python train.py --n_layer=15 --head_dim=96 --norm_eps=1e-05 --attn_scale=0.102 --init_out_by_depth=true --lr=0.00314 --beta1=0.95 --decay_fraction=0.873 --decay_shape="linear" --batch_tokens=262144 --doc_mask=false --train_tokens=1301000000
Each number is 500 + 25 x the weight over the matrix's rms, rounded and kept within 0 to 999. Layers, rows and columns count from 0. Numbers have three digits each.

# layer 3 attention query, 384x384, rms 0.0824, rows 0-28, columns 0-95
454524498476471480505453528487488474493519497469468507486473508510492474521482494519495529491512538485511509489501480490483508510499498498465500479504546488518468512502536475501518486466515499479422453483505454490478496486483527469474522461509524558551523467486498507515499492554466445516
527495494513511520503502501483499492495524514454486512513500515514540494498498480502501469509511525493477504486508492512503487535501516530555496487478488544520494503506507525498484476510504478516512516508522504479512463500502481493490516464488511488488519526494458509499523510507512530513
487504513465503524492480479487450456499486490527487499464533488468502494522477475493494482463475509486526505493514522509474490491486499465493489487486458482471459459504464512478516468493519514446499468481510448490512477447498484474478464522545483487493478545521530513507512493473481466508
482508515534486509503542513488505505415477473512508495508521480519532518527471503510508496486513500482473498461472483512525470480516502494482498459519480480522503512482491471510510498474492505473458506504505532465530516511511514527486509490500495470517476482501514475479513493489485486479
461477519503500526483509467469514483503482508465476498482526517482490510543505471489481516499501483443516547490502518476513463480482506517514539493524514494504518490481513484501471499498497569494518527502467491515513510466501487488456524505484492500507480524490492485467524524519494472531
505484542522495481546480508502519526486499468481463465502549542506513495491527508472475448505490467433498495504527489533544466492534503501541528481508495497459468477525502475519508475525548489510528510533482515476516542521487465481496532535499523514498506475492527491534502499483545534514
513507526499502437481501518472547521476497489513517535509484475518466501508518540522532508499511489495507497533553500477484506493521471530459492518517489509488484530526530513515523511491535511499469499520489515485509482514534539524491518521474480490527482513439514493516484526479462428545
511495481517511474519482526510538475522538484550553518510530543529527560491495528560530488501536515510526498452519500524511472479507460523512446494463437513502501460496487515472502512515469499495497516487494524461532494518532509493483520482515479473482489491511477538508509515523476500464
509481505494498478495487476484469477492511480501518525471476507539466537512511477516535479481507511520538515497496494518520496523514485485466493496517515513554491518510506475478495525482496472492501487490501462506466467515478477460497489517504462488484494550487485460502478510527497503528
461434495458515498503500480459520519527530501505471491542489531519502469514463481531504493476512511495479539548513523482498469501507505490523513499506514477490510485530491500485526487486498496527518481528529503482492536539489493488497534493510512542500521495497488491511485472516505498502
533545484492504499487482531522507540522525493533481509520517484495501523454469495519502504481506490507469514480526522503492476516497531491500488484482472486535501499530476488490526512476517476468493464490529543473484525498459523530475530480460518492509517480480452512504512505516521457463
489488527541533499499541511478516525471509525469561495503543506490517495498483478467519496505531491448492477492475465454465516465512462539533530528486514495506474506452518507540478484507475540506520484459464508484489535476466528532489488504496492497471456485485514541473537487516506480556
515475540441507556489506491492494568490521505489502509498476533508469494474469496505497510501486495520494496531526531499504511502507456489488528535513488532542516498504539494495488497528563437490494484513494493501504509512545480520478478481475471481543465538525501494498470508482506503536
512521486533512488482507470492499472526448522522464472446448489498476459477513491475470522477483498477551488445488475499427499496478514518532493507518497482500466514491477512512514468486518508494511451520458505518533533504506485454466524532471466507521460466498516500499486541534474485493
502486496460519479505544474492541506497467464499495520488468484502468549495464471486497500508497509537499517462475553501472475473488506511487507505478511493520505521504521478492484503504461522499498446556494485511527467480499508456469471472488473475525507536527484501499474501529499482483
514476490496507489503519489462434531492565483503482509541525479516506447475476501489501495477507482528520492517483512496505498520518516470507506498500523466482502507488489515474486500476495538494522538531512532494493491498483490485488542489518534511488508448495519503522490464504525488505
540548541510475473510500517513505540519515502490490533518507527494473508503511483483537524534516479524488490495467496492545520510523506521490473511462511494527512468544521465526520503493483543473510505469477494515476477501482506498500473459466522513482505541494500497520505490480538496493
501507495509529463494511495521501497477465503500532507476516492516487511501510523499530503482481520505459491550510525449494494457462486489516516515504516503540495504513461507493509467481478496480497473534508490529473507478513486485477510487518527464508533513509482448495483511496456489519
435510511532493478502509523511535527514522485499532509506475463520506496481474450502524498522490522512454486443503503457520505478523455479472550500510519534456521481499504490529509492502467487504524480482490536511477523474534491565512493495484487519487494500521570512476491514501487541508
537476567531501496496522511506463498557497499518495462492487484506475493502505485475481532498544535524525522581519504490486549497525499506495535572519508459460518512503467505474494507452503493501534489484537517520476531531483499553515431497473543506539509473437465526504520500505506482484
495487463512493532507519445479500523501485528525502474550522481526489452502535514512479461480489519527513480482532523508508478479487503507502550473493488525509512502442465531480519500452516495503497480482507469510456485484484520447494532483499506494498477534546502483547463510519498467501
483494528540528528458500501487473546506493533470493499512528559502499466447459500501476502507517559521501479555509498524471471503502479483450491473536505477467475524486501472538503447516489496506525487542507508447474518496495555498506530533487467508520500481468493465523464490507479420522
518508491501528509493519520524468473487494496522540484476509489489491485509480459496535507502467474503484537501500529522470474490510522479511497500484474548560422504478522476490502493491518487524452470500490516493503515533495513546473480479488492508503495494517558494429495503512444475471
439550509526494460483531484504532515508479491512490504520502496501529489531494519446520535486484513503503525503510486475481505493424459487529456478500519465519488486531501486521513507513483473508535501489466506504479461482493469490484512568512488463496506480515509523531529513474495471503
496501534506526501512447482521511473450495459480500481455485468498482408490522510497505506555463516486443484510519510492490499560494515516517493479527496489484500552497474520477513514538491494495529468509509520462501506502501498497512548569539529536530511490488534486490480481509438545504
530521473513529452531488533541548465511533459412512510515499463506525480503538534513542505523497464493521537499496484499516520462526483563481457510509477481520475451482499506532498507497513461470490487466568537484465563515513504535498496502487533489436565509512537467473535465493509519556
521506501517480510507501496499425533502503495471460506528491531492494492442486455498486510506526479480521501515494489511457508495525514502460487514476566518517456497520551467529502477527520480493511431530449494494491488510507528489484498497493469520492472547480498470467476508461497477503
519466526530471435471532479478516531544514520459510469492472549470482497541523499552458524488497537522561496510456506523500499552512512497467498496572502503533510539521539535512480514488532509469538476478526484512488436504491532516497532510539437470510482503504512517528499513500481466495
457473526481497481489471497504477508499491519529510509475508502522498484511511500489518525509516465472477509492467513474523503555485501520540534483503521499481502495462487499448504498495469546459475507503520482474500527462497502512521525515493497435497494474504502493519483471536494544519